From a checkpoint of a small transformer trained on Wikipedia.
Size: width 64, 0.558M parameters.
Each number is 128 + 32 x the weight over its row's rms, rounded and kept within 0 to 255. Layers, rows and columns count from 0. Numbers have three digits each. The size before them is the row's rms in percent of the matrix's.

# o: layer 4 attention output (transposed), 64x64, rms 0.0887, rows 20-63, columns 0-63
# v: layer 4 attention value, 64x64, rms 0.0905, rows 21-63, columns 0-63
# q: layer 4 attention query, 64x64, rms 0.134, rows 32-63, columns 0-63
# k: layer 4 attention key, 64x64, rms 0.136, rows 32-63, columns 0-63
# up: layer 4 MLP up, 256x64, rms 0.141, rows 0-24, columns 0-63
# down: layer 4 MLP down (transposed), 256x64, rms 0.127, rows 0-23, columns 0-63
o20 095:096084122147098124170114166193156131108130175160122149099080138104088159142185141114158157213121116093125116105086138171104064163113115124067143108182099167165126088112110148122143110144103081
v21 090:147066143106131156079114075144138094071113130096162095183126119148119077134134127155125147127135142145190124217142152124139118141092119127124144133152077148105151078234118105117083133152086127
o21 096:145119156147065125128115126085144137121158040200099136141160127118105146111098132129084107119160109145190125113108122090165152131131151132164152121118054114170190170100177157148130092104169066
v22 112:075118119102127118164054080128138188088146182144184125091126111120132139137122123148139144148105102055151148156084109185143105128163131081127123135155065122105119074175079125088138153158187114
o22 113:177140090140105104154105095116143136111165096103145166108184110195115142123119127111110127089220131150166056095106080087116146153116148113119158092114168154149165111151160074150169104116144064
v23 086:133123085119115078135116137131119090090115134142130127133108150145148225120131134180112149170117099133120070015161133076115124102104113141199125159098151160132165184106092161157105152146120134
o23 082:093122104111127119078138111159097127146164134033137165112104102104111093148129172159172089115087166089134174179141173154156137142119122082123109104127056171087117104107146090126147187170152165
v24 111:098211164158126140129146057118109116101141157158117127080148098044104158127098127124094158086128087099113135162127101172157148137196149101167139187144108132081130105154111155151196120109128126
o24 105:151129099166136024140110105130119097103140118113133107111133134170142135095139142129153113136122098121129152132176068118068119156097140102147122078195180139148141185148050136185166178131139088
v25 113:172081122177125183130066154128105123143179112121135118096128125108100206159112114079118164097166151178162122091118060187100177076087097157117112111118171137150164162112154156104126114134138142
o25 118:177161142145109156094117172171142070124118178074097111105092159103168121171165125146150096128092156157143090139086169122096131154139131088122087171171085158116152129153086166057073133112090155
v26 105:170088121069126127118155086130147100137122073094113108148127124063140136135091163124124186134117148217152118165196131097145114110152088124118118089118132112158163141234126086118101141163126148
o26 113:118079181125089163139138106112113134131112093089113112168151151104080119118116118153075106076115138133154135196099115089157117092189142158180145130119056104175131183115182202133130103144155102
v27 103:126078078179162123159058104127103147172071100133145159098167122077096132134125126131121108159133143143134142123142052130194140122128140062106143098109145128121158199104145100114064117155170173
o27 105:084142133147199148093118119175098130151146139067108160138082149129122152145139084119109188138088142101144092168081124097079081179170089090192162138151131164146110160133123087072136148092132153
v28 101:095167147109168118128089030216127091105118092083128142137163109129112178146097134131141239117093091129125087130148122141185101088143127092133104122131145087103115115143131131148155155143134132
o28 092:113116068175089162162102060124112155155110065116104068167122130120078090175109116151167129113127146132128097165147117105083130159122138088124200140105122109171157197108119148181175144156135134
v29 096:148155124158137117149085127183136093102067061120160122112114146145158116152164100178158107090137206144132128121178085166144126101126117091069104112126126103056159153092173170077127136096147162
o29 098:085129126139147173137126146205220168185166140155118119117152132074112112099090159099095129136087110136114057151111133117114160121130107036125180143125118150111141144139080131122092166104101107
v30 119:182147212152133155121122147114126083129123111108144134149117127105143151163145106157141160101141175188122142132196095090121177103107060114127113091106167083170164094072114115108070124123072090
o30 123:094118174136152169132105114176112100196112153173107070118112097118109072128137136163138105126084177114079148128119120078136142165125128084124122141196080162103127146131175198077085135163139170
v31 090:166173151134109152141162113084108139162066100103152115138114133113133141102200150132131194143090175163166105149139115135129123114083141085126092204109091103133125124110096199081112148072174169
o31 084:086188143095113093122130196192103145196122126157100163118138141160071134104160117092124143057111114166082128176100130157122168101114157088106132094131106104161161174111152139145144142087096074
q32 122:151098124110138154151095132200161137103113086131137141167073136137135109109115163107084142123143161138049076169122128127156101094107071167081134186092101181159094144104125147163179165069140141
k32 112:124145119140151137137050083121159150109181150099098059122133066130153143097128097168163113143075130164122105128069130144104084086120138114197168181120161142071109165187130126133126128151126172
q33 094:131171121128099071086184103127100125168129141186141149139165162050139090117154094171135130116169072173126133117180121075091162119140136102193065132143149137120113179141124136147159074102141134
k33 093:146107104160151162166100077180142134145109092124143119153142139173104107135144096138088106120122231099091100152071083098178127041181094113164159126142131161155090087121140120105135140150134120
q34 103:160095106117154179181135120169126123174144100144181113136074107142142075131154132129090107088101141090071086177137129080131111120113090150127129151106079141163077178137073201141179164138120109
k34 091:102128174179131130148153105106189141129139099135123075164119125162122095083128088152088130116101202148104145119074116117210138111148168082180194140119093174077083097143144110125105116139153140
q35 091:107187130123129075089141148074103099111072139148115121117166121078163160125170085190154105129132043130174165125196094087107154153153156082182087128149152136140165146133140146143110110108132119
k35 090:089142164138098152134201183073090146171123092104149198132127169131106109095175168101092149142159142104085082108146088100140084120195144137080088145153079131142115110097090132165142135142151112
q36 106:113107121151140123172137139142186123123183118119102116158090096122172101093098142078092152181121139126081163205161109107130066175099055147102079111118091178153098103134110156149162167099122139
k36 080:077132128131160145142104159120133153164134096135145110168109096104082161094176083126050177132130159136132105141067087128170143129156115113174182169098108152050112179088148124141088090137174126
q37 086:119135115163157091103135125146069096108118189184109142128141148102113095141177116204153090092143077161187153171122127140102108127138088093155089113133161081107154169157153100101066133111086080
k37 114:119137131122137120141103162098139142113044088139102216129133156155159140124102177061195068128147089098096142099184121088091141174145124106096109084111114117153168145094112136097164131120110165
q38 074:143061139124115181160132130140163122135174118130112122131126127157116133101059153048103188160122174127077138169139130152185021154092118133092146135123130156130080111127118128119153095109149174
k38 114:131138151146141129146092125161144183128146085146144091167098123087134132103146063124104123101136161138155098115082060140128155163095153092207175122087124164070111189150148145139086088101188161
q39 123:160076083132143148174114105186138129157148102148144133163101084162141066134123161146083124132118181121101085132123197096144133102094082168101132152121109152153094128128083125147152205148069066
k39 076:111113188153144126127093125116209147129136136105103078156088094176121113091116101164101102137097151192082135118114140141182119166125136056161170159097079192083101106157137101094117137141167128
q40 108:135119132140069099071085088155112115124090118120142198109120123161094120148183122148149123143139100133173137122080136150157141115154201106187160186147065121097126130123118163086099062175100095
k40 079:185091149121131112153173147102108106117110151116145121112172117099103144160122149169170092106108102147076141139138105144185139156123151145132072123190114113162123008107124173078131089128172088
q41 093:133092101131096164152118137148126096148150080089185142148095110127105156128119143136093108147130160077054045119116149145159110099159135177149166137093103133129083156151108176124180190195087121
k41 112:091079116161157137135144042156147143118156131113121063128142111181098065120151089176114116119082179119109115107082126164209111094162118118164166143152124131069099092108144141138141141171164113
q42 070:106070126125083139144162147124174129173183123108151135176117129186072131118108147070138134160090163134111106167085135147130056159125140130070152158139127146085070106179057141124136130119112176
k42 133:107112143160169165133094126157135168187126119118154059186138100110132111104126060155077124083095169127140104125075125138186134145130131101213161140095127164093089154102134140142119104101197123
q43 110:157116114137150140190091072144178123109174122147113098137073111126193090078096126088107153176117178116083148128145142100164113120066084166098118099110138204167104095144118090142174139128131108
k43 049:107109185055163067097083144140183179153126090157148147151095125083132150103142106124089157146166158140113150157103109151147155125151147109132128133088102128097164167121142062110040150084164125
q44 066:126104146114148129113130147123087109164088146127127159086105180109116154165206129083104040092158062184133106148134122114150195091167161163144120144115111114131158158081166156148081096099126128
k44 141:150133103117092117114153135102101073128129153136120202121175156131100115161162174106200095145179080123111105143159139141093114125140159162045085088132134109164158068091149146133168101151072147
q45 156:117172120112089097067130143089069116108095156094144162126190168121083147183166137166175127090133080143186142102110116147114116169175172071155144135168142101090167137132126129084090101105117156
k45 082:139108112126052123092129120131070092111126160047151166082165184133110129192112185117176115129146077083125132106169144144111104153137108148086134103191155105189153107108105165125139114133105139
q46 097:117150092084152223143116162076098157124149139139104091158198159127098129160090116121105123122143127109142100094118127108169112156168095133102089167131152122141058106092143176178115141065166172
k46 105:076096055137167177107106118164108098103127159139124092123165175133150128132097072121051111110138149190161098176172119162153144145139082112119121133041133169126120099140130132180133143153140164
q47 105:102132192141124080122108140119179120084127123141126124097100117210187119100177152139107103106104116071089188168118095180090093140151140212157131095126118159152104112123185143107127122088113129
k47 091:122122068083139144162139210118107206150134098141153161128152105107100212118168154099102110138167098052169101090102112160134159103138168155132107148142098088124122153080145097159130115117154135
q48 106:152148154118133088099119171065146064092109167119185149147144111077158097134115146124144112144124138134128075206100101162125107071163095125086146148120191134120117120136104178166129159043135125
k48 097:125144097104177129121105148131136109123170109087163141115144126109160131129139078098137141065122181101111132144110180167126170042148081097072121158115129139152097169049132167138193154114148178
q49 107:103106091214148132113122150148131159140177113149201116161176101147126090132150151138147086085083134101165098060088155148114108092113124167136081147138101135074133144176117103089099185160096120
k49 105:078122189203119132076177137100159156120126156091108102116136123209138141077120170123125119161084118125107154114120165126155095082166085130159150111077146098127100101140128105089118165071067113
q50 110:119154120128103121145129119125109119092168163161137151109091159162166145104167175170111170074094111018115141159188129167132104162101075130154155097117099080155134093105107101120166151122066110
k50 104:123094100126134147112141165070097141129143074197161142073095118126159167144155151156083111140092191101138129062144144096175135131156144086141182147177081075139109140131093131122065156154152142
q51 097:166074088111108108131180171113139113158099102112137167147171125145133118143085165113156083124178105146112140153190118046102142197167121140067091139143112133100106115111076112186169174135125132
k51 095:141148153149130149135061101118058150181122137087115084153105086151067133177136072124151102129179134127106123139167176125170139179141154090143122148122148187105087096084103191163159120101132104
q52 098:148087153106099122220093130174153145086082141125112104115146075111057144127135148218141124086156129087156119113115110112105143149182123154114095159144061143161182138167136114084129129108123133
k52 099:146152077147175144149072113127115183077110155155089076131110098153104140125070122179107097143086070080141139143141119147172135144089138143174139125137058102181122131139120136054180114131159112
q53 099:193129221136133166081189123138121136104088103137157115097100135121131127091124134111135108169095120124106170099140161190124161132170051143106170117135112070134158134126099127147119166048103124
k53 095:166093086156134141099166101153096095131121097110120159200092068085125116119154148108104143137083141122151123109105195092133173113064106149107152146132146127162104149084077133116096150167171213
q54 094:122122125147092133118155106115119110127172114103041097103104103171130124142073095131186112113128125171188185140119102158143136093122110183166086141176189090166116074124151170133144152085110179
k54 093:085125103116061137100106152107145105131119140067106095139128103123211119162070131096116121108135160149145163140140100130130135151073199205192104170115119106094121153087116149137159177094154153
q55 099:172112116095106158131090121162153137105066120121094152163150126089048123127110131171163150151124140169180128115155163084159123095116175126169187135084163143105040072124135155133134146115089093
k55 099:078143105110163137105111133133179091125139162136130119099133147100044081158156126122106163121080144170155178094161109174147173117079151166118108136113109171111142081094135175072085112162151062
q56 090:127116107119170131137129099193092068147094144116146174147053189104166166139089124116155145101151085051143102144159147149087108115092070126122121107123152124173168135131125138144126103199128072
k56 092:156139173128139195170118110110124110099125027166102147103063129154109103171116138135166118124107159096042142123122101084109116141142093110126131165139154085178119087167142183150119176144123138
q57 095:060132140147162142106113155105148075135194124095126181073090157107135202094092150132134138098140121131109131084154102139103088153115123139141095112095162157066153177091143126155130105163214114
k57 092:163150136130146136155096148194096142119105051133110150090149147142149124136170106119129119156225098103064102067119147103075148118113140126184142152109162100083165189146153146141114131078110126
q58 085:089126140122102096127127145054153121160114112088115168091165140174178129092193181176127149089131120143075133185095107072109117168161142160146144137085102194118076098129172148167135108131128125
k58 085:136171098064158052195102184182109157170140112104166133097105138143094161132167128144099123130148095108185102133142110143146151092164168133111149165140121133069098156113140098179108094117148071
q59 098:102163167142160159114123117109127159177128100146099079057115165160150095089188152158105079078072123151126150149090138097112183092149113133108161130106107129154177146167103144117075172114071095
k59 096:137181144134084103176163169101113105139119156124139149129110121150152111106138215182126106118058078157137089163132151106131101054089113128092173121099155094148150180105114067139090145171127119
q60 104:172155135173170149134128130151148153115139183145101134122117118096087122111164058170134177082120108124145117177184069088099108133143173172125106093075190125090092145129081124146109108157099187
k60 102:071200115146178147119190184092112125089070123183150162124145189134089133147150127129152092125129114072168138131146134130094124145081202112105094069095131081126172123106129128140104132117106115
q61 106:159114084161166160096160158101125116104090103118096094125140114121127172133124131168169116045144072097149117171148153096086133133119107082146061197107169139117167121086117146201111166156115148
k61 103:111180133231148179088083177145092110066130123151133136065120127107152133180146137144134104160105111119112108179142126118136110171098097136085091192092153085123123138120114169186109133112123103
q62 092:141118117115136139130147075069111151109180116115110152109145148114091122169134133079098115134131116082092078140139191105081179152194155160149058151103117116129162120180087144134175111171077186
k62 090:151098137161129149118187094173090180096103119157165077105165160111139084191112128141173102157095096115127123187163102112187079119167143117134091076104115097144112117112099061165155168124116119
q63 101:145123154140114145125103127121157139054132131136128129155154078109151152105125152104143183178107201109179146079107104087167131186081108082167095133126122077043134111152115133140183108166093148
k63 098:128092142154174083110149099132129151106105130185154141103144114096171204122145119083057190139151097130109155142140127114182175161133120138111082085094168097111141144106109110025133138106129110
v32 084:150024143113120138124098222105151160084104149134190167137162146114151084131122127087140111158076088088145104125137106144131123097128155141156118086110093111122155110182120093138062109159155112
o32 073:102110156144085122173113076098143121131144099088142168110157085107182156136105129126153104120182142145116095079126086159107186109120096134068121156224151170111106105055158175137148128109143133
v33 101:162079104137112113172121155146096085146124104100139146162078139149043159144130096162116093142125180181153088178146086128193172104094161144165082083137154126130130099154152145080179125139095125
o33 105:057172083146141073130098116151118163101143120156139109119157118153097099129151161125091163113120145080127135137097109166104072171057131090111196143180143113149184190103138067140122135129170124
v34 091:133160083095130153204071139191117103095082123112139171150152161115118108081099126169088112050138103121126099134153117080130126159165062140160123134161101135074130155073158125117119179159140128
o34 096:107118110096150077087115180170119125147165135115186142128109077115133132178148108116113194109082197147110160156184159137152072078087087165114139166125109118182142111093125158071123103111119151
v35 118:120092150157104093144158153183130165012127143072077129107113145137136178144149121129143154172107131170106099151052187092144164085103150114095101135155114130140093114143171139160154142136136140
o35 127:180176123100089098143130122126121149141134124150176169156183158153154091101114172126133164148146106099172135167134066078101110152102140099119199095138193110127137088107081120064100096092085104
v36 103:159145136090143171199112106063115099111136139143114133136159132129146110127075113129145112100126151140134131130054100125092170033107146106119147178176175150179138148119117054151115166106105177
o36 103:159108107191121067061185213137122137099152108148104152081089098139143114169137154153125157081173112134138145100170098119140081204130141110152089099101138079112124114131144164111168095128141130
v37 109:110187177080099139133103098104138180092127166134089119152126128115055130170108110175148142137162114115098206084101137127159091088144099141120095151089201115089141130174160151171129141116125078
o37 116:119128149132195162120102122145111092151106129132140141102186160159159079162090177120091115156127104149216109111131138164134142119175082076134117083126089066071131102137086116103168106138182162
v38 097:145118145138120128167091164138132157146148108100078137120151160151091132101084149135168067152125127131122078111076177090158137176115169091100118168142049162171085125086191122144163174154126181
o38 098:147116090077087107112104116186194167122133148135112147177149158110138128130135149133140203078112151097124112144122147081140109106090125167092150132110233115073169097134085127081087139140110149
v39 102:119131170173122129078120045191106095080110094125099138169146188128159097110149121133133170140111104154156156079161107164107169091135158159166123138101168097132116074135180108140103082179117094
o39 103:127154157085167133164099131088161129144124181098163126080134127104155081119094165142112055149089149123098124180132108162133119193058115164142169059128120125154086134124145146113106164083179090
v40 090:124075100148129156190149149147090085149131158135179131134124127117047125112099116152152162203145135093151119141082107078125130154235174133132103167109109111114114099120118138143141150187151092
o40 088:142158113090162121053095145126123183150143122168106158112134130117157164113180104107083151075128141150114135099128149136154133131043108071051131138188093151085134177099158147167115168101133142
v41 106:097139062125129157098111108069138197193204148127098131128165116128065131131126155119161124125062129131124131130114174178160118144052075108125162128128110096113115127150139115114077092155142176
o41 105:118062169126090118168115108151094139148092150090089088138099181171156147172119075073150148130144053139157101116096156109063111116160171130129141144115172108080134144154111129129185130143191112
v42 113:088166072121137103164169134168113171134091163127130132126149122181130171111092115159134046097156093181087150172132140166118120164110147088135134049120096119116162190132165103153104103077129106
o42 100:112149128152170106117158123127178102172124081095130052147140112110096166193105122092127159152112108087164097102100095061174157070107119159148151164073154103145152164119129119087126116152148195
v43 100:090127075114127138159095173138151098164131135128151091070119108085171108167166127231163083129111133085107147104090139051098109111114130162128120082140193095119156128135124091144123154123160092
o43 104:126148127101134126122190148115083118106152033140123187161111106178120151103095123084068155128174164193150125093141124176160171140170090092095105137144092068132088129146165125109147107144141122
v44 098:053144203195166103120102155095130153136126080115093116155104134112130196092072181141160122106177106171128092110117116140148122128145144148120147069124096115176109068131114078135099119171135127
o44 097:115092116055136184152145123105192100124055082126065089130154151134089137133147142132124165114098151102122112205099122099100134151125154159099126154124165132149145114147123208124126180080096164
v45 106:166089190088119110148178201087158149081128099140115144125090124097133094153113144108104127023119103169085131175136115139098094094135105117145127120132131148107141081160077182132070137118136155
o45 098:125068109181122167112096104139112105141094085130212153140161111136131115103158115149148122139170150111125124134147080151068170143201172170119083113157105092178164080100133138095154070087133126
v46 104:160142213102120151144073139115133110171133107158201119124112120174178133124143160131166084169094133147106065147110184101122146048097107171109127134114099105157149149097130094110172094115124080
o46 107:137122095078156087128151084114147093079139102131091161130133070120109127118052098154149165104152054106192136090149143172148125162161141177109132173137159182123085100124134129182114125156152176
v47 098:129238114163138115079127078147129134113163113131117111117131125094122178115107119124168096067157132107172119123119171068059132085102134115164134135141126168117127145126057085122175139176136173
o47 091:140060101139121093132169132100084141107103153099100174073131163170119099088084161137113163115113114201145152166108109099148143163141158113163084130071140124156178128157193135103116128174062129
v48 103:102142114076147106175100193118147174117152154153108135114101109089060074116155136124108124100137145112161187067169106103139071173129104127099122085140088139140165187117148145108064157119155084
o48 102:116132113145124181098131117147136107151123072158148131154123098105106167132136139081144108154139160168096114119129193149169072036157051113152086146134153079108130142119082133144196101120137191
v49 091:146127204090106114141081103126134136123138105146182078086127099111092099130085157107124184120137106211136134139141184131154134183164116147132105145112155165098116140115192171083165118074161086
o49 089:119147072091174171082108056167123084129101168143126162107151147112109173140178142117119144170118046092155132113126154160156160078128087193099171068143108093105126122158094130149118128148130128
v50 107:072122153128119101147163151181103146104062141130095130121152141162124097108111120126096099111172127138140163161198107181127180082116113152118145169112225104168073142129152138141180150077135098
o50 107:127170112158170169144104144126172150096153129114161080119100129150089123171119129151119112137047150086132101115119109124226084137146142132211182082156134122082120135099097145095093098089148134
v51 104:130120091174110142117153151140119116069127193098124127132156146107111134146091137052100137081140131148133170144100096158158131131160133084174094104135171160094113104181165130089171115052163205
o51 105:121151142194109094174123130175059137149119148096174152059092155114111120163196140155116138177140105119114138140128057103115138136129145128076180108159108100112168154133094175086087101148082105
v52 119:074044099122126146147169056112130147143177125132149098124076073104075127162107139170109201157145155156122135107106078176111087143128151118137094151147149148073164111114112112114160171150147104
o52 122:131128100169142129070139149099098163168128104188102141097131160217165146105145128081107095114146101117129124116107148130081196131145140065115124113121084092128133147190087130206150160121129079
v53 106:134088106152118152083121145150136125136186100143079091124110121160156095179154124111175133112130161183066107118141135135126142152156116106154125136144057102107135146065128093067212127186082171
o53 104:163117166124140071107136126143144166101100129104144157133138145123119108075098114121152109066135146112165163173132164123092135113100140149158117129068161126158140141169083134181054122184161022
v54 089:082113131082107139153157157124114121111177198143125129125094138110138066169176108134145138187096152213144123101108167207134149135093153140094085120125162163098103126101173095115142072141137091
o54 085:185138143153109118139120152138104138107142115129174163148101102125165129082128144104126124161113091048131120118126105153137129159069081121144228084098157083105081152122079107196179139125176113
v55 097:106178125105115070149216173088149154122159118121179131116116123159164153129097129116129104114127127113060099112130057134111119170148144125091075148121187145152117055143129088147152140069173128
o55 100:161073128143071160138177101131145148171151109144116136155159064121095114107149117155081129139109129080142128054126123119136210141189137127117124155149098151030163120147119125101173142126081137
v56 109:075177099179174163152137152114090176147122169104215131113139123156086151130177136114125053147113146113110133110102141105180144141123083094094113088136199085092098126122125082148104129128099100
o56 121:125130150109072129132121094157084131117145104147053096138124122125110116164102069121133199163142120126174151093124115095177111127091130104109153171175061151108165191159096159100204122099152143
v57 095:106147135197144108139088160130106175086146066088147129138134154139104056113157157136138080136138157117078093117142184093105155160131172133115125073112084079083143140116154161142128149176092060
o57 099:117121140094088170109106064150208164121113103135129123148163134098093105098062137128132101105146142132154126174107147146196143106063118159111168133159152137202163119147095108119101064073152133
v58 111:117101107142137096136141149174127118110196125151117138095204116070143085152112131109130120104134120159058181128091098104126106157149141180119154067124056079104142177148064173144129102124144154
o58 107:139139190170122143078144191077134110157057112099147127162120129094126150061126090154130085145163127146151118141180115160171092061120117135070141116160169127155093140162130130140079073133132091
v59 105:195146134151143146138157049131139099168094100086091119170137116205116098144096115129122119118088140100122202081132091137134145156186185111101129100135129092120151153092086106160118149138062106
o59 101:103130153122159135036129148137159131131144148160094091120136140110130075118114098163134034145200190152093170136154130108115099140067095149140101118083113135086138163160136122119104153151195127
v60 087:081105103134131079134062085170141122098177096159162118128167196144186087125158113128116109161140160148137094094116115099117096183130107176132128104140153139154154104110142198103066066120120089
o60 082:150160137095089158127176164101161101123138151123157146159123051049120157092149155149148094134091163107181075159124158175165097118078134125116157152149099088168079118162105067124155117110158121
v61 104:122101164092139089149137184114127169083173081126105148168132129168060115123096127092139082148142137092171110151109168060137122118128072168101128179154094129163108181175097176155108166129108162
o61 098:141121134131088150055098115112127156123122112162136132142168144140106110135145127159188146086133118143172111160108166147170050069139185079122114131144183114096170091078108110053170100106121168
v62 092:198091121134118100170046095125122097134081085154127138148141123115165172099118128090117096109112129124182133134117125123148129152063111140190126150154049156110179146137115175078161128061125136
o62 086:052160096149152038143163156130132063130153196121125138054103105119104155149134121129160170153160107120106136187156135163116126083119158119118102162135167134143123088117167097165074115161103132
v63 093:131065179181117084155151096163148140043137119109145131104134153165145109106118132100129151111118117115123131071167079156079155128127099090098097241143123140123120119108153083143150156125177151
o63 094:136152095148080099101130104116158180171144188157145186072136085123170090124095126144137104125115136101126147140129144105155176105166155148176128102160148146054161093147103183090138114082079068
up0 108:095160113094077092143117122093082135126117154159155123146152177158090123172181126084151115145096079138135235100084133155124175168177136097070154128143109121121112161111149165102138099088100104
down0 095:162111136145194104097109176091130072120123094108107161158142084138209130181109145110097087123106087110165123083113154145120125111071165103146089103105121165092168118188163148169134187126134097
up1 108:127161137131121101120113144110101154106145163113143130043150134171105134138177163152189131134144138086111184132133091124036121140167097172110172122194122101152129134112122159064118053105112103
down1 132:145115162159115172128197103177132138123119086101107178127141118048129126141183148148124118099150143090139110107152124169104161116149144098123194079155083085198113124104113105147091171130123054
up2 101:109172185128078130065167116127080095126099120096162140096095172141158149118124156075084091145114151164109089086140156099176109159163132150051125107161136127103175174136158141106092131149109185
down2 103:121157164087150114200108113114140155054136151155100163090142174151112088156170118129118113113052178070137202127117085117133136119138142086093128158126148113139150132147109076072157139089148167
up3 103:135120163094115154112151142150081075143055122122144147118161180161135135110160117109158173074105038126144086105142113109112108127192068145096159089139151172108122127171131134137089125183084161
down3 094:150137124155182153195086109112132124127123117152137172087185161129102093060100050105132068155122170089126103135130113125118121152154118086129166165150080117152156159119143115180134087150057153
up4 100:143158150097100089099108150124139170152125200126178125049102128096152129156147136155172163114119136144130152136076128152140098158098163110109132136192176121113140103056077125075071145142067144
down4 107:158157150153130143109094102095139114133149090097160109121123140142112100094189119140126160135134139128152100132160160116071094126087143083095157177158163116091225188144033108121071115140106143
up5 096:150121179083132152146118149114094117183108157078126144095132151131142119118116143127137089173157179155098124106118117096096115115184195094061125085229092137125120146179126085138086110145156090
down5 087:128115133103149059074124083122182151139172121194142108127111086165105089115153138116109156137143118162175137163144143152170072204087127175161154120100129072079108125125115094136117145118060147
up6 085:076060132122117172094136151157142088111102134148131138103135117105125122124093215156152096139106150139159096160113166135111081121094167080073138117155121160153163182193037144122114145098114115
down6 079:162194093134137048141114096091138168119108148131097106191119121113150178145112077117095194135140123129123156089202098109118150115116113154187117101173162068106095080103137118143166119147142115
up7 107:170076157142114133167136135116045164061118114046144158066158151180107121111183133167137160168142071109139140096128104122150170089151114159130130159140115066155151143119115122115115106128104086
down7 107:102147157165166143123131143163142150083196138134115062093129072119119162138092081158106153153101150146136144076167053117154158096078099150132152125149117161086122154109112129099057166102186148
up8 095:137104109120081105131147122121116142052078095054057111078177176156085117140120145174167101110140085092200113155143164154114124098159123096145141181131124135132102160148178139141141140161133161
down8 092:104122124148147073143107150151097120098093126121150104167115117162204159114089136183070112177145174182116150110139086080192160131126110123093162108124070135105099094099161178079123131133114181
up9 097:150138121101113089150077126121117181152151139064104152126139117190111094142196169125146133150166081117159118131162135154115139169161087130136131094134130111086109081131059181055076141104181108
down9 091:117111144097094141126135143178129126135171110181063142134090139126144067091122070147112202147100122151150121108161092098139150120086149140062075153174146151106197136104169175161127097098137092
up10 101:149089093136118100155163148145112151135167143118134208150112124084042148159151140164155098129087099172079137123118107148121154138100124152135088147186162118179127097089155100066075143071104148
down10 103:122104127105076205127176150129096106136145128137116087131132131148213080136166099110143154096122135144187138147149127170070103034128138101130114135122054151122127089126132088148166124171160114
up11 102:165129097131103109150182139147135172100085196112148159133142154080103106126098150103139149158084125151214140116144085109086066172137147145090121121132177152188106093125165102104073091168123118
down11 093:130093092150117162094113148099152117132120073156150084113140129152137179203119116171151119095190136114096126130148141108127126107118074152162146106085113029177114171116183160105125164147145069
up12 101:125146124160112117145134152082083058151127162072175140115096183153120160150156145137148157187131103166155079132136096111136097092122085158129104081189080105152141143156155121116084111108190064
down12 095:118123091155169127149098114083130189034105143135075126116111109106158154147077132178118166171124130125105160129136066188169129176107141117092135132143142144158123157132146184067118127080074111
up13 102:110089154086128112145150091149055100118140130112060150123141131149076097190143133130124125121208144119177130068147157136121131104140122145106165192135104133111205116164074128082135085166126146
down13 110:149149150109154095086183143104158117118114059066148150177140115166091145151136148070161157070096118124155095191125120105150114084128113124115204084134102130119100121117174091141149135085156187
up14 091:066142120093080052123147118101121145149140103084132129109156156123125153162175116116141189159120099178166184104098124160146067150095130172149064155127179152131137144178132118094137085128166081
down14 081:176116132141100150103146141169188093120171153116121113110112126098157101193129143169092088169055137096031148173142137090124159150147192136133165138105134090158099139123120093089083138108108144
up15 111:088115099132074098135067094163108114144149103123103172101153168207152134141145136116134133060078118183124112129170083091101107172180193070109136105166122126124137135127165153146097135131081101
down15 108:121121097111147092164097132195119128123130130144092137069117102097198123159111067110143129163142162149104108151151124177171196089117185100084121067099107119151181115149162135115084066124153134
up16 103:114118145122128075111136164172078151137116130122117134105072128077163149174173183083152102179118147125187100147088127110102101169086103141101133195177142111185142085125140167103122089134169079
down16 103:119159135084131099107167138120178126143105146069124141147139118072137156107063108146102143126151093175117179142106181108170125076188144198086154108073130121098082149153183121170138130127082104
up17 099:094144099139128079131130173104155139124088154111083117132151129158027153132155156087139153113193120100146151059090187130136091155133154100131177156165109147129099108092106166139061092127100107
down17 093:140086134117159130125143106180081093180151100120217135128114121162166092154096082165135115093118104093134125185139106145123177049172079142095081101103146142163148153128126119091123193119126145
up18 109:117078114146087133155126143107070115140064099058165136145189163180137132154085142183105128106097073169153125089148172102103091075169153152107139137123136133165096160148118092081154132163139100
down18 105:094098135124131168140135164126219131133174173146133134121042135047105140129138106127127143147134163125147152128131110125127123110135100160117079108113185047139113082099130162180121163079088167
up19 099:080111118173085152155143148092129103125102147104124138181122117091177158185107191136162117089142106145125121126072138135110085188118157113084113152118195106165138120133143143112107151191047082
down19 100:111077116100105098105131099100152155136184126136083117119125126092106149089132042127147151160129090122118111150154133132106160099202118221152070139099125137154076103159152096165151148133186167
up20 074:187111120158116112070178134070113101094096140071167159127136137169056178133141140137117137097175129095172177049111080099117120104175151118098112107184146116114170119148118143126137119166147114
down20 118:147154138125045107122124153130060081127096169088129178125122173147087140180135140136188152094204101129136134084132093129119103099163160110076143117207148097149160139119132132091114088157122118
up21 105:132195121112095125128113111120131144139148119084118172154194134116115090138160159153141178172119145095151112132165031138131127104181157127111103106128138097119155109137038127087164144102050155
down21 105:096159094144124188193062153142079138134090078099109159143087156124135141142138169157110108125116096118133127160157168155137099134153109078126191147147129087081128138175129197115067098095120080
up22 106:148170182154124119142157182148095177083107133063112129077207144131103129187134122157130171099155090076120139085103122163108143173130159134119121142140156051119174126081111091117144089118138109
down22 111:071191176130124159188164177174140200116093111138097083092162096084108147109128087145128134133135148099130132094162112179150165153108132118203146122097099081117119130059107118127092147116139116
up23 101:137156140133100110118150129092104109098124165071176137122172163164125106152149113079099154057118136159123184153104159177134102140143091125101143119149134128125186179151106194111103064130039116
down23 096:100179133118103088109209151156121122085090125141125091101169175174091084146098184119076110121149190108082123139143114094154085082129116145158126103169151102183120121151132124202118150133097110
up24 102:145075156091103131147165139164063139124107103104152125144151185164168138174095143086163126134136056156170120084107112139085058125132087145070170130137113097092146167138091141124163095158084159